config = dict(
    num_hidden_layers=11,
    hidden_size=896,
    num_attention_heads=14,
    num_key_value_heads=14,
    head_dim=64,
    intermediate_size=4800,
    vocab_size=32768,
    hidden_act='geglu',
    norm='rmsnorm',
    norm_place='pre',
    norm_eps=1e-06,
    positions='rope',
    rope_theta=100000.0,
    rope_fraction=1.0,
    qk_norm=False,
    attn_scale=0.125,
    bias='none',
    tie_word_embeddings=True,
    parallel_block=False,
    init='uniform',
    init_std_qkv=0.0209,
    init_std_o=0.0259,
    init_std_up=0.0299,
    init_std_down=0.0299,
    optimizer='adam_hyperball',
    learning_rate=0.00506,
    beta1=0.9,
    weight_decay=0.0,
    lr_head=0.00354,
    max_grad_norm=0.5,
    warmup_steps=248,
    schedule='wsd',
    decay_fraction=1.0,
    decay_shape='linear',
    final_lr_fraction=0.0,
    batch_tokens=65536,
    max_seq_len=512,
    doc_mask=True,
    train_tokens=726000000,
    max_steps=11078,
    dataset='wikipedia_en',
)
Each number is 128 + 32 x the weight over its row's rms, rounded and kept within 0 to 255. Layers, rows and columns count from 0. Numbers have three digits each. The size before them is the row's rms in percent of the matrix's.

# up: layer 8 MLP up, 4800x896, rms 0.0299, rows 1242-1262, columns 0-223
# down: layer 8 MLP down (transposed), 4800x896, rms 0.0299, rows 1242-1262, columns 0-223
# gate: layer 8 MLP gate, 4800x896, rms 0.0299, rows 1243-1262, columns 0-223
up1242 103:120090103187076095125133192122117133140123078139114142136099131126155157120151141115170124138189115112104140128166150145123133120120163108119112096104134127115085162167119102125118136132084107148131132122091082129168090118101154120142182034143060112080128156090116120143113186161161155122120109137075104137119141111142168128058178074110102155193118057081118090078115098174107106091117150131079137138132165113153105116173158092107069148106146124139133146124092167174079134101106094115065144135197125132073152148167155139141084189169117156145121140169135129128168179085149127086112154177099113133105194131142183135136091121108198139153130156098114151156122104166087104143162
down1242 102:119105059108172141152111138106058099145130043065139124098122111085160146098136131094135074126082094126122172117106073113120086170095114125112143138079136116132118160126087159100055157085130104119157170085162107121123215156155134118124091170119074187124121151091085160160089100094173120130142196126102112111102158147167114157099156183128128124071112139075111163136122105066129112077123122045093111156083155163158134087112106072116137017130110097140139146105125150161129077118113186087100118124119113129131127155132093110119146124114129144096141091086067091126108101126080138093121079140114116094090134120120097083075126076156082133149168084135098138109139091164140149088176
gate1243 098:157123119125098113141168148123096151067112086136066145171154170109130139147068085093123119150171128168100168106097160129092163090115113102200131141084114061095153112167101091125105083195095142070146091099142091089152151100136161184117149158175124152158123117104119166168143164106106109132147119166148116111057133101106143169135081135145142118177100146154083132149119121119171172139077169128144120117173166189117139123130131116102118190121061114133107119090111182150112157109107104151060178154115136149116182115162147089121151106143126135095129135086143109153155109168166097135085152127136136074135131139123088141071152141180187144133084170121155169125129205127100064140143
up1243 102:123084124072079143119087099134095125179179106144169139075130121194138125140201183159119136121096126118083175089154150118198102202113119137105099100096146193146117120157108142123152143122093084130098175137157212087126178118098176035178157099092141172134116109093118079095102094140185175133084179140120099128181134180120107156171109095142111109146182123103208100150082147162097064126160158175172163153094087080142135088160167105162148091064144157108156162171113141129186110120145116114191067129071119097100108141160133152182115169195137130118152141156161139149120192123089132125089140118105076075076195151126166129142138090140101105135140101117095066120084125114138109165176
down1243 100:169135136103136170113100102177096105089108122117138122132098124151170191135078095119126101117124132113111145132144130141050141107075127141146110156051130127032145134127104146102113139067092145099135122090118162137138116101129100119147152104199115151124107093144125154172157126143188133140130122127184116142111151140197101137183196126141145154099116163099158175116111096124120079099138191095201142118111154071137121222126171137137152198108125118114090125150118136092119100120096142132088156192126182101050125197096151078186091150158131179158146107106153174173150056159154085202147139187110119075106114119091078123114147110167164149145131129168173155154119130104116145121069
gate1244 100:169170107144187119173167170121158180130095183096107096148161121120135140143171115156132072147106160081138123089148093153087133110163178131092169144125123171172062142153112147088144087139131164113157114177165153150124154080117151156067170129174125113114097149151098151154159142081055126123136148129135096086069112148123141112152143132138177140086170127100145127162100096111183146117083105144152127110187186089080139153110122160135134201114102146171116041151101197110128107155132112141128135134178188119128128103086063146126176133128137165116130134140054135100081096128173124118102155146092125117125107155087095090060156165114085171159103129069133144084112118119107107096179
up1244 106:136114154133145134166101082136155226116113113126092144145105162107078210175109120181157145136127127129146120126123134146122123150098136161127147124059113126139108116180100136117120172133079155140116123170132157143142133096124095119042094167124145177154165125144120144091126165137086109083158127081138100143130153182102072159153161160141115131106130142098122108103132149123178093153062102126111070084070113155115139101083145100146151151109086114076148090151054217143141128101116159119105158142078136145109114105106144118107101114125100164152120133075164070091077138096160104161052116104122125098147097141151102087185178144125167139123140134159060187143104064115102065090152
down1244 105:145169188146071117166090089170083137124113090161096117153141093134068121143068119085098124075169108158106140144091161182157108149181104149122119088073110044096133097116097125143153091064166149186114212155118084200144130112142145112117120107077150067129140102103162153103139140152085133115122075089156116108168134138101099143138167143133121109146152140106101161135119097149140097108183146123174129124149195156173129109097131184138167000094188084138202142097097230109101039075136108143213133122070142124172120100114151152143141135142104093119187142137048126141110109102044155131084125118143125146108081175083186113131177123204046147140137078149132098113169153148144131127175
gate1245 103:149185139134122119118181111097120097132134107126092071170160150093101149154133098149117084101115095155106134134088092138115146142114109161125107100101086130175126189150115114100116078131120140113197069161100133125167082064107141112097143113149100096140110154084125095134114147099067052103119119145135153106127176143144104089151194095153147162171145122109094137130148136119188101214092153145118128161168158138141066160149094161090115159071099096169115145136114156126138149048144098090100167150144163150058132162154157074138133162078156141130136086171078164151132086178177118158174124068115140172039180158151125130133178142193126184127123125209141083125117089183170140083087
up1245 104:111142101076135126198214141100130121150121104151160094171139173123159109145178102162155122163095109177121126119097158112136137183177162183094116080110092145160137183134178140119112160116071176144112135101162084081085123143068115105088127129167125148130095129122150177120082133102148087133134139117155127178116171120133174168139089103130050116138124175192103123144116101150127156102097114145197126074134142135110092148141149134099086094119075095159117096157133165141109121132100166101090098099103111090085131151169145071105134052116133084177103146071122107189156163148110168098089210108076142113094129121119129087178188180156128082060116106142138148129078100166103129109112
down1245 102:129152135181098109096086162109120085152095163099136173135157144161113067086088101211118170124076190054153109119163124179133150108128069112170132195099066106151166123108094142135125195114104084140087129170077188163129108087119105076092045144101186091139133121122141116090103096165157150127132100189168134125111114104163124154160131125090133103129112109173122138153144086131139105130106146165140166138097133161177170120112177093133139155135152203115163084165150161154141129137165098087154117039183128098145149118088125122164134089226108127075144130070146165142138173167167132075077131105133156115058168076096130170169066073166069164177096061093172117097109150068090152201092
gate1246 102:085196141109145134095183161140171084075152076145123141161124144136149116117121089098136116101156146136124171140152124121194090120146078134122112141085116104083135155152151169152141100169154122106164103161150068093112155130163132189125124102172131128112106127206193108142143127142099186101188126111094099117169115047158077132122139139127124127129149096134144176102103110152066141131165124098154104077128138085191116158136106076136157126109150167151158063097098081141158145102202150173117061148083117121174174037130121165156105093125169112123111173126107109089094157136106140103151142142212104151061125114114116131058132147149087108074141126191141122132135160145119115095126
up1246 104:142133116085163109144137123120151091118141124102162167146147182150171138141098126142088110144149095077115171114110119148165178112138118139131158100158159141139138112175121189134120189144141194102145128119150139150071130166133161128108132143089067174147105081147059122204119150095120132098113107090096120104162096131096173119104097153095086152120123128081112176103128122093116150122084107143096082104080064120095050140115108123167172136171134101121156088114183148114082160114109134218130070166098085141162122128075103063139147120175105189073114127165074131105150102074103130122192143128121167051100104154115159070079135079193124133151156148093113165072107085128112125153114
down1246 103:105143110130076108154135129092131158151131149084158154135159135095138133115164119117143143192093117130076147135077115119145114107142055141092132163102131137113080092120169162093080154080189158167100168174072068139089171138096140119145144087093235134077120087120154111156121115126157145116057169177152124095138125162127126165141152115153112141114060087109106157128136125076138050140130123149121098083110106107168208128123149060117128105123174138085196125124175091079157137141097100082088123129137192150151143124149136182125155115122161164156138177146121148152081165131115142153127092112133159120094100193164152131163118096098074123130075144096173102099146159081070140137150
gate1247 103:149084104113169165115110107148132192122143139120103108123166128095162177138159131103111114092186157102100172122125116074060056089109154079145105150144136152124083177118074143071146138131110132102159134128048103146139134101083116133160187158101124153198081143155153089113144147122098168096163122180132128097065054135078120114129097115173144112096131129118136138116158088100111182137115173119144142126159111087157124138163124134094139137124094110146128125093125132116147112091094115116136180109144112137143137113112104093103130139154070176095127143171130158159110046139158052116087142156098119089145098117134090106091087095201074150131104107045175144126101181164092133142163
up1247 108:136137133106079152101122150141168074147145177083070107191163162087126072152163145141126180117094203106174119148117109149192158154128150156113086170109179134146140169135173127119181116089101106083158153126128145168096100150134107191172109141098157132104152093120169095089122194141127110134103107117114161105124114120142134114092092112128110123111087119158181123161150138093126101148107159118058158182090149075159124125121110079135134135118183116081104133183139054182089140152087078152180096179123122116163126106172160131155135161114106065113101090130087207085122117158125105116141115138114171107112107090179123124118176164146177088083080130141117171152100169127143091173104
down1247 106:159199176143074117141101161179132181200079178127123182117094141114160224173126147147120120136112094131091095123128078136079107108111121168161094104117101113079043119153125128161122171133194127152185122140109121115105157171097202094104108140200184101132152127149109140147153165150128112159103111132126151095178141086131124200113109069131115073192149166153110123161125100179096097108128081123115122158115118104095155051184095159173128133173137113122147088116099079135133125166108122126063088111056110123111104099145234166166123117171088141159091165092134129132170120127154146095090093163117094106120117112194133129162099123146133149174085107153208142125085116098158112155200
gate1248 103:076160086160144094190071184121159158131100127120090120108082119142140112064064134094167190089183135148142132142092095028134140125108140137119150144048105162086108181149105146111138160154144119081112099175031126126126083096180199108127148142185210155172160122088097184142215140138117126152074207102111086091148092158133156094136139106134100111143081104132148130190155088178082144167096144157111114111168192118135061138163136123143115155119110131156142132097096160152124142117124151108151114106141163141112145096111091130138106222100169132148127102085163050106168213132194146120182122121133108100124109112122073113043104082134086130124127099102134124114136174141111113170105
up1248 104:129146151083153080181149153092080142112095139188122070119076081114115128106107100101144137153106120036135199147153067155141128136136106130090095143196084171213168141143093169083122133097192083084109099123084110165089095102156100105063101133157196093148138100177141146136180151124127194126136162103115159060104140163129168092113121111160126106134137069126204142168095141152143166115081138085105162150133147099132091115118081114084044132113124126143148113159124078126142136056115108103124131140143110136121126103102144077087153110080102120118138107133134159139099116199129150080179162114133088113096095168155120122131123137125136054128098100088098163077226115159171155118154
down1248 103:144115094158104067134113124130122139119185143096127136113116140159127116094134169095118122087075145124180131151142169076131134162134108136106092153141091106057064133092142170147145167158124147108060142130204160141140150115139142080186142124196158187141101129066159107088134128180126128092145135144106124174095102147171110097121164103161147171138127122082105107110215141121087124137095125145081115135152116125116064146188126106171150022167132068145158159142082069113119076100084137153108123151153163128130133134092188160115147174141093178136194174140097135132139120089153113148146042174160107195071122107131114103093108158114151103141188121133056159152107096151122132114084
gate1249 096:116142109123080124120116107105094158112168100186113131093167145146093086174140156115111039056097123126138211153125165106134091088098152116142118112158121114105131159150190112180136098084126089174104098141079127103101123167052152132127138091140152118185112170147121089121160125083092108147123215100163143118123116127137106095145133132167083152120066118136140169135180086143126103065117147087157081107135110163088126132133118134149144167138137119160147165142038165140094150074114110112183122121108122114170170123158090100169109199062174135137092077098084114122091123081188169137102104144091148142102114147135149183090141107167120091156124131083250169117123142104102059105144
up1249 094:085145126070132210130119132143114156219124094099145172169130124103084137158179148136073168118105126140084062136093155177108132115130145117201111104150126124155089092170183116093130084142129099098092124144115126157151111096159130130144189141158114154127143096115139115116150167185147184080131106142065148162130122104125150130087186149122120122180139124086088084132178156051130117108080165159123171108124106096172091116088182157121117120132127173099164113157166136117163119136121119146148128111107138239109101124132152001174098119139102156147161169121118167142111170138123135095111146144114134121167146136158099125174060172139184129137107189143151092141163118121105130137103
down1249 093:175169114130120105110129123179150115115087165145083073093122155114143112139100151153091072066123163109106057074172096098134093136111166106132181094103142162144099138126161140160103163176138121187148093131128148105122092138124149161090160187123145082134164136138109119107106058130149145114104152134089111063036181150097141156129130202140182113127172112111122154102097091160141090120157105078145138103130131143092175162162087147141158219177130161093151184129084168207081181090141104063133161067076112100136091113111149181132125103103132121150088112047083128089070086122090142191142086079116155088149164100129086211116123084135140121178151092138175136100127124106138149116134
gate1250 101:167149169142131154140189149123126082145096169174101055138091133068163074104106120111151137141168134138121129058136158160147122084123080074148134139127208140080121106070162114078131122113176140064169107149085083124161129105129115135133153126152168162082105140109103138119122151095158169157154133197142087091059145109072129142132140149122160059110145082120200225142123146143173181127173098146081164147125191111161191163226117135135175162166113126066126103124123174162143112120093172144149171072120125130092135124160182159163135099143153142160109147140093125130088124114200163084120136104118135101138103124121066194063100107083153152167082107166134122138146141167108165140069
up1250 102:122188113163153100154182171085139112146106241096134041200141132217134114078177107150057137134087112143115151174082069101104104131172114129071168210072137116091124154116163138107140097131117116192140142189136103122095136151141174161208123163120138137235115096116139056106167137147126084107112078121135144201148149092149185148205056081171121120112155136082110172154151143186130120079128147167124101138192126146127114121178115120130123096139116161123135118141122126137162155136116093118142091141124109093094151144121119114126098128112124083148139070150173131121138111103067093103161181164059092114143097129135140104123098124154122051131185117128122166134097093125093094153155
down1250 102:105117111091168102097101152180042090131093095148135110180119060163070172082142110072112208092108136135105126059071180130180114150132119128102138090102143134121088118107110107150134134148149198120111053110116166083174195118180077110141095065125128148088126119098152077138156099118110130202111201123119118097168086127154119119158166191105142158085158136132116069138111086132106103138129090144126169090180133099111160185164125103156169168147080058122162123089158144105091095132191151173113166046136153100104118203111111108179141102098111221130109136169120138119150061125154105174168116135178066139061109123127122149120190130085106164148136140113133134139133146143153076144131
gate1251 099:104118129116098095111103131097146137105142231147122110119068109097148166203084129128127132111122145129082100136108137140087109084087109115174154113128212094098154104094150125147097083117099145068097087115126113097163091090074129164175123168108123095121188147156145096122134101147109136152110107086147067102081164091141109141106098111117104122182085111100181212152105048185093144120134193145112161121075139086156107098169158071106144158154136165119140088083101084167070150134069181140101123137119138125195108170147102110162111097168095131087134132130150080137102058188139123151165112095110107096129123165189137176134129090102144106112118187112166158173090151161137104116086
up1251 097:103093128109189111072113118114119194139092132164091118094061194151173124122147135123111145073103179125163145103153151119130172133104088116129116077085159126115125059176082131155131191143087071046161117124177147166139087154168144105136056071123124070118179124159154153137189086041131125140138114133093133101115110160134128104122080174125103186084099195140092079122084125105057089124134151065183128116144107085093121123117096216135096128145132090154161152109177184114130108136131141104165147114108115122163149142170088079073168120106152144075148155119171118205092113117059162190133115192060146105142073112159127133129148105131125185061114100116152161140108142134139142122182
down1251 098:122144056075070161179177109158092145120103106119129139165136124092145117150151178149079107153115093181058081173151161201132123098132045111078110134155052168093164145099132136096111164109078213153168115130109125111131172113129124086085143137126139173138070108063111166169066148170188105130153146128174139116155183170168134182129115147174119126157117162157160130022152149128190121138162121138132143061104073156151171130118065090062108128091052126124130154119118170155141098103125129055122128123152139108153147129130112215115169117050101127167148111106113112135165115131173150137125123116098121137188131172140110089138151133116103157143119144179087123083157178163153115174162
gate1252 097:113140132136108100119130110114134119105107176096163102163102116129146143144125124125131136128212094137171132173134140118111177144133149170101122193149144158124132091208124125124137146066159164120123136174123165160136171116151081123141191146170120130137083172121139129105068112106117124144149170083112117115185086060099089108103160172101135149138153113176111110136131085093105123141173125196124126155116119204133125130099158101143127132140170131149172105118150187140137133130133111098139124113139186105064158137074114092101127176177146104151151095188124135124152155170085093056158137108133154115161112135130100164151133134104150124132157167112152097105155136120162064160164
up1252 095:109121142128096114101093154139131102187126154091091122130082129137149163112141115123100103112084154117134092146160153087117146132080143144174103110102164151110130155156079126073121171138139147163181107148110131146139097116163150047150107085089125076122187082111152103145186153109130126168172165119080117169147103171145156076142154070122161149111086082097116020135119162125130164129139180074144153170129089150122117094157154089143128153148081078102136153161156035168108121156113148092156122075146117160109118144074133130158154160129089138100076113154107149084085167102137133170166097122114079083092113156188146098091101123102146139126122186150176103147087106127090118129115
down1252 098:099120096132151142148091099085141144091197186177148103100160112150123145179131101171178130099201173158156103115104087126043110146181128091130023116177099126155137124108091109146163138099157099032129138137147102132137111122072127163105170198132095140150113114136101125139126079115179163117142101135172129097124145119091083174189064109137170101139137147194100122170077091111082102103114057113079182077158138133089069133149127181146116080109126123120124168147107152097102088104125143169125138192126101172168098138167097100107175182094138144137193105052110135145159088115066113081135158125153135134139124146066094132110134174088161127148140104133094112109148072136193142123182
gate1253 101:132120133103170128179180166140155118132112131105109116204152153103091138165182104094165151085110100108117127124114132103150110095164172141099112135142143145127189141120208184089154128120172150137092146079150076156188157120140167121094077147185149088117132124171168175159096144063075114176134173139143103100126159117135135125143134087108098191139190124088137136110154203159078083204177096152110104128151134089145099104162132135108125141115167161093096106118127112092112154142121115109080135114076157131176104068091137104109096112108138155105141124192085174161145126120151114174128156103196148145123140127136101108107118224089065171049126126100129084145030167157156088084134
up1253 104:098122132135110147100152175122115178151134085084099113105123147141134096141056158135121151169170115139140173100112087112123108137130096140150105121095160124128094166148137098137100139122157166105097136086168119151108096138102150107171193111160131151120122104125050106090154156152099161085123203101203128092156113130156105089099128146134094132107077154156138123140103098096145121059111140147123160137049053077134162154098121147128061151107122115087193128097110083138120120118109132168119144125217170153101120179144126176163184095078170124141018168148126112126133199090082103131128066135151119131152094130120158197120145082139125109164141092091129095158152129104149169144114
down1253 106:122202122184120133158130144143108120129152140166129079205122138093166117135180172161116117154177122092169087140113113083181119145153115112119158108056141172103155150139163163130148065136121110135160089153130148164097125151145096097143174081209148116127093149115144129123197127122169177072056150109120095107154122074117157124140131164079127125200135095140138109103110113120113114092126135110165152198141123152181194109070139105101161152120137125140154079130114116136119122099092210091119107138133160095091080144150133137161100082119162100121041094138107111143082130132113106142095122197070171101065076174148125071134128130138107118118107152137186132139132076131123138161088
gate1254 100:113122095150112111159080138103110173052184136126091147144144186102056165160110064183155150062109148118085176144173135097119140127153171119116125148141112121119145137146151119094090146132141200124051074145129074175143098112110137059125129089138133101099120159137104077108090080116043110106153194133072121085109100094198070074119199141085168122132133181156134135135185102139153115079188144115129105103107167128097106134111161129106153180127149167168083112101083104157072117140079122088158121132173112137082144118115100078082098143085123124201089132166095165080073109102181135115107059168106143137069158111161052175143172157121120136137086155173170136142149169117123040083106
up1254 107:100081159104123185146147149123089168156105126133106131083066102154174127098134151118098180051091120179129125141099165114134089128134162101131146122072169104134079106105137147115123080099143127081101131088169170126154113116119092162106139139159143147122193099129166142146149107165113147119154107122149085146125113149110123114136078118133167154123100139160104120139109154111096176187095109145131109153052151159082149153117090148132135154159112152085156168133192120124171111119114169112140136121087113191166104119132100107110097144139131160110168147160098052171162095106120121082152151149199068145129064152062139134132177171152133121057139164201128117110161094188139105132097
down1254 105:184111142131129135125136167147160132132102121169119108148122099088076096116174166162153184131114135185114132105084117133104074094167116094154131141123131138132135149075129096142104098165106130101136072158199178136118084117138174207143096114148139122125126090068119130034168174052115167110092161069148117169177082144114130135109155110134182075113111134098183152118159144156117150138103111116071120071129159150110084132094116214132128185118051120068097090136118159154154141139098125105122135166101128067102160111144150111090186106112141126120171105129114162082206135116100135136127117127144139139148136117092181074085115126120125151118148144102178087168096177129095116088150
gate1255 100:105191094153158076139084063133084152174131128089146128152083122089164113081109139092134117149046104123120092155116128097160102063108146126107087189141125150107109180108097137135097185162088183115136080068080118094142123128130218103127091142119108137164115167111105200111092122124090092128137143131100123186084127120103156095118128083100161125120143140138160134151113159110103110118126078127113157133090143094089166157112217174140108130106162083143134144080167147147060150112142124149119161111053147146075142095157109167135150112048149143114165141107125119117152164071195128132138128116110186105130147119133134173141132182099060150123111115105064125124114133117133178077076
up1255 100:156119130106154121137173106161169111113120195156150134122116099101170117142137114147201111076119103139100126088143153131073094072163213084123124082130140153097085130067130136075150118101096114200148119166167127136065081123164150071106143111116134142130107098097153171122143094152133143131151103227145105090097131207153123082087134151121114170133097162083152104131127189134158096039135162167214116110130115146141117115108065098214169149096123076143079085123167150110163113115109119122198101095169176137117173107149163120149182158132156116118115136103137161084159196139139084152112202107117146133158134174129153158155130138157165154220150135090100089104163129118077182114161
down1255 101:120147214164126135135108124134114136099112109129097082097138088082099123123104089185139097176115082156127144157099177111126144176160191114090119154087157157159111142133159131104170145089130118122112090129111090084157115088131162105148100140102160120093107174146192183103087143098153170124091101149142076092093125157085126192119145108119110132063120187124199095115153177158123126134159131147110112145102125137191134076084098127110122118074080084107107134114143160131153130096131113154112102117092078167150127140137109154079136165172064122130082143086117105158095167146084189119137150113111171131100109111101121120115137104124097101106130119170140128147118071129134115120085
gate1256 100:112050151158063145091128157092128121161080151122120166121171129103081102116098105140092107103149135145136119172114101125134115101073071108135131152212127151132136100177174090119131090121114204138130094064133134175133106138130116095117087138159179154154118157082099097088148187112140164184134177096129184119149159121139178125131161109161112164120151076128199140113160106150139134110175147129032201204104100092157110150110109067052178163127150122156109081152139158150214117100175134087164095168120167160113095136121138142109113121128094185183140107103113160145066136114154107088088148150140126177139090120120124182083143178074103128141167137157197114093119196147149171093100
up1256 102:107101102115121106095136116084078055145121140128166115135075131117107155160093114138131033129129120164122165084090164196100075111131051099130045158170058157137114168172111106128118085084102181097109141098156114125105167109134116119143135154138133130122099168081098087072126166179188165114103098166170111140190150120138118120093076128082081121067117103172143115153124119141158161136115104138139089089054098151120108104127114151109153114208135153098083125151196111144146200099123108101137099138087133131094148152111168120138175094082127115145107154119128144131136195102137133097124170096126109102140130089086161142101127132092157100124113158180149129099099210057119134052078
down1256 101:213154139064178112159110138206153129132075078144133158135108144110095155105121177150130089135118129157106126060208139148098140144106130122115203068084105117101091138097133129176110153125187094079131092140145083109147133081163078111124130125119086029108089110136131082129163139124175129147186121123139162175110102111148104112116150106125073227111108125087150094054091133133121152154174091127155124135148144099106132137074158157171102136183155139181104141122111142147139116071125104082155144093145094144150104167122108101157087121123091129127095106128132085075154117130138121115166149105090132121149123093102151116090121106137152131130143074058149118113142127085140158089123
gate1257 096:163086142202120117110118145123094110179157154186091155124130102098158107120121091145150144150144142114088110131126117097064122107139116185126079094162136098175135100118148045097045161090110157155099075205115145116135180123169146117065118082097114108161141111118068155118121179139135094141128135169171099105103157143110105119100236100179129150129082149103164175156169166090130161131101050116078071053108130155169116117081117134141105157170134088135095175127113163126128130102093156107134154118195130141074108126113161147137124121168188120144120104136117123125091160147151137131147097100139113149095151137100114123146121098137103158137074106131166131111139124164152101175139
up1257 095:107147110096135121127162146143142129126149086143127122161109073128111140204144145137162075128142156091115135122115148219069185141147150119117135072108168105167131126159090128133136098109076088091110135134145134129137112143156059105128088129130102143133115129139094099119079159185157067157149091139108120151111108128132091109108167192124041166117095208135098061159177061123102153107073085151139130084114099092118101106140114132141136140119101094121138192127126193148143129121107137122088136063188157146090146167151173142150145119106138107136151107138110163074127127150145178129155148099127105144141132077159127173164133150130149111145136153158136132146137100148141123192140
down1257 097:102200080105090079133099127086119137127186114086158141141110140166114184124111149107079182158192141097098107123129115158218079115089168081098131119131115126137158144117154155155123154133172069141118172117145193162125094131123200140185157112102127074121181114093094076134150136093074140122142121061164174123081121173129125120069080125149170113065100030082150196098144125151175149068212097144123128132187127121152121114156134091178120046109191085089087125113072154118128081158161148198103109147129103053117160131140100139124127097132100137127133160124150086089075091158107133093128183083100106135143149126147160098193123160148099102118107079108161151131124127185143152160133
gate1258 100:108145115148148091139173126083137073094174085104131098139120172199175186140158084169122145099061122128171145059165051110122100068140132173209058216123160112073160129107117121119070127194172148140134092089098146087133125102156084083119102167103072141129122111099136167104164105147187096124111108130133133123127096161103076149141146104070158157103097156120112175130184098197086136152080182184099125132121177152152122108141163193125080161128122120120090112147114114099181175175115097170180191101144167198128138128131102107079149102116084087176120104109094155112064141133189128121138170155101109123092123142108172184143160131096128088158103089147118138158146126190092155183141
up1258 109:167083104135128095112161169121108161154095131148169143158143109103116043110144112136138088120135141160055201165081108132126188129120106148145181127150155097179083169159127144115154124094070081168157128132119120109109147112153110132191110106100157064086145150054110109098104159164138196159098110192103187150110148144174188152158106133142094121119145141084106103148084134098107100136102083105125111127125049078106149136135172086143187121125225185126131121088155139178122078153115154204112148163151087092118092097070140160156129157096167111126149116076147143083096145157170149100123171090179091107202171116113104085128115095136185115080163149153124167094139161155173202081154
down1258 103:166145119090098131089153089082114135166090106063128100078103106119100143118134038124169104110055150149093134141147207118099167166123118091126129142193096119122133163122148103115168166129155146085097141121074174121161147112093096171137133069120073147069091160099133114131145119119091102089132136154169125113130169116127160136107135086131143051105103116071136088113159130153113039115159094162202121117116113107106136179112185093102097212117151122085161094145099111070135130108167134121090100182141121133143173080128157138164161158129083128153165162072126172141138124113067043060120198120182159114115148137122120118116074175081102140147105104173131151124147084111094084018147
gate1259 101:097151090134134061173176199150119072100142141130138133225182138121161181165163127073150126180096096131147127113063090120136109034156053130106170102104119104184138154194114157079132098180132102150164113146146120106090121071141149110127126065087147129118109192119122122131062137075089104131123146098141087103110127118140112114086109190164120146142118147086096100101120135108162076130133140125139132110098171097168112155112118110149126156093176090086110103117139099131067167114196141112169115107100165178116146079119109113157130149140149129121133160146164107105086054101157123140117058105170140127053044094134128190072140116126125178106163129145137166116124148177176148089149
up1259 101:109112169134104094111055088132145116133080155105126164073060090115170121141119165179172135126075127116059126174130153103120158226112079042169153132130082101140166044195129138133098151129088133155135106119221172075142068135119118139173107071138150139108093089152091091143136106170148107095131106175149178172162151127101109115154107053083121114077171128131134154134068067115126144125138062086137139153096036100065156084072205135156096131135144129146161141108110056124092157158166094142119086137095098151083081117146145121128152109193070106048146164149170095106145126109123068101168116144158070163140118165149168099108140148174131119063133099096070166149058082086039108137118
down1259 100:134111085086137160164143161128124137131127093120073081119120122167128116109120160111171107131145142169112173119104137125145097133146114138089153112153078070113147141107184120092101137140118143110082113156150137097107113154154109111143168140194093102111139090140154125133166130166109134120103195146117095146189090151196134122116090131127137063193120145146116116142081150151130180198182098184191165174100152177112143168090157159093140255161157095157083105147118108115151139133085101096179188113149071123176125202102162142166149132157192159149137177129114081120153129093138119145079135182119117180112163179094080137113088156122122094198103150109113127136174093153132109123152
gate1260 101:097101063161134058184138109205137105109080101126117144136176163127145106129171131110142110095044043136081081132071144120160182057142184180116112143087132109070106185090132122147038148128120150063169069137159096163134097071105126104081103163148068089128178101127133141131144147174084102121158142147127154101108087110100131160156124144151150097193089098101184158136157139100143124162125121153064103108193188139135068136154148172128175152127070122074082164124165180190173133097123087162133155124162102125112164154179134221082136159151165166135131109106100166093082104119202107129130122110159142192139111153093126145137139137121154141162139139088068117164051128166155164117141
up1260 106:167057079154176120161160102138172076066156077066126136130155114131134114086092079103106062121070095150112103171119168142127179116105095158092127135110153136153116108154078108115134155112132113144141111181098154111092073118090164100096149153142123125098137152041113125111163148115113147155149153142130140129127118136159097177162117127155144093094171081108171150120117124154158066125167096183108058118183171123133067143115182195133140122124143123094092140112113175159183127079141161095121110154121130091164136129147110093130139177093113150133045090106134087111169127102178070138118131103076100125114180103137108122107155165100113181125143103133109130192163125124122180122121
down1260 106:128119151163133127101143134167104095115133139126195132142094084066069147114141117126090152080095104188124124134122115085137118141156097108157106157107133153150157114113143119092182178113124106113093189122121117173147112147122087115118137130115122096055117139150115130112145071121140120078099099117103182146143117137133159160137111110172098093036126149087101189100117109094095164126126144109090090117073170127143119095111101129133140026070113131146076153126159168127106142154120220184125135156104148104099079165158133135175144147102094137094140108150157130152102143140069135120116109131146137133166094168129139172133070131110134100086161143136072105213146082123142176096128
gate1261 098:182151179134131108114153128171147158130136154119162085156055144148085125108121095111109109188102154087134171140173114165118121092155146165131176087156141185193161120129116143113128138150162146107115114185089101190131145077101085118157127133095080117139138179147154059132109092168058079142165152089149117094135176104105115058189167186128123123136146162159155132190137103097133094113137099194111124146155178102160120121150115157162118132144103034190150165136124166174114156126165130160116108094152038132171134173128122153140120133166118087118127116167099079081145138153223130159183110107112124104127113159088169111136141142091140124161144121131155170112156156148163116113126
up1261 095:121168153076156128133138079137149134161140124096147098098095108113108113168083137101136127108082156162184095097109157103071149139155172156107143120158119147120145064145117154140101122200184106129155070146131146127156137136113147135142113048135153145182071118149112115115084188126189052091156127108178107111072145099183136069120157167120103085138136180185153119157102101120121126133117075069189167122127161159110119086171062168125182142107120131158171172109126188163162165087149106130071146163134105071130150152121166084061140110133210180114114111101089177105141100145204142155128161102104094124155087125082166164120145071147139173123093136117102128111136145111130130144158
down1261 096:147068054108147202080111162130132149150180115133121115142135111152185123114110142169137089114153116137044109159092108160120121160146089139097085167119103128086148165096159146077154137075114142134160173111070110101076073169074128162123141123154085089112154091106121147165137095069160178137141139118104138118145136137121184147154094062137139124149133070041049133079175088108141108122105203119131134109123038128169112151117141120102091080131173156090136158070166087121089095106084092119196093141108135137111142124129127113153208149168088095097126183127140174143111123157052106044162085137122151175133128110171094135177129198132086120130100070112124090117134105117120120130127
gate1262 101:137195117095125121103077133081088127133146125089121164141119179130204120097154163136146039118152065126088134104171108066172137110116104072049191037073137186138084130154105169136159099127158141114118117136098166106119121094097140151185098132134091106082086114146186066129125074147140112113168132128072148128127109103084132102145084149174100148094131134148103106170112146127114137143125127126121203121135087082119130140162085104147135160073167156128117093082083115075139114101089154155138096100160157152132150156163158043126153161200120183143152153167106065092111135104195088108115074092122156117151162207163060155087178128170106074121134105081125130068129163109131124148113
up1262 101:131121132112138180152051157128123152113115157107113158145107161112099167128097169145108161185133126147131139121131163169133119068156073156165099124136092091114109118116134113064073109175150068127103134145088114115156122082107133097121147113143138095146153086126129178180137169170113171110137130140083117081181178113081112125100127175134112152115126144188155064103147131121157145172049094102126201085088119176149172131173074081107164132128161141144140150158126159126101156157153117065105096149180111170105164090147114184040123171116141091200087058145124153095075115104160101099125152104146101123156099165090161083130137142142145191185182115168092142145039055187097122167114
down1262 101:089080069141156091168138146149098151095198131165143124090213091111162144126106080079167128081154169109180131133179117108124111155064140075140126137171129135179148108138112111146170110092083129182123120096132117193112099130100108138176173130092100167104124115088137136164124148121151141144130152161080114044066129095140132156134124127072133149089167125124084158182135139141081130126112135140166069088203080077164123142096087108104107135106171145161173168176218132129128087163095188074173129095130038107165139152091108133146146089154143168095164122145170154083214104148193170152163096131112137129121117162086147089165125151155101107124078134066121105140151144118120167089113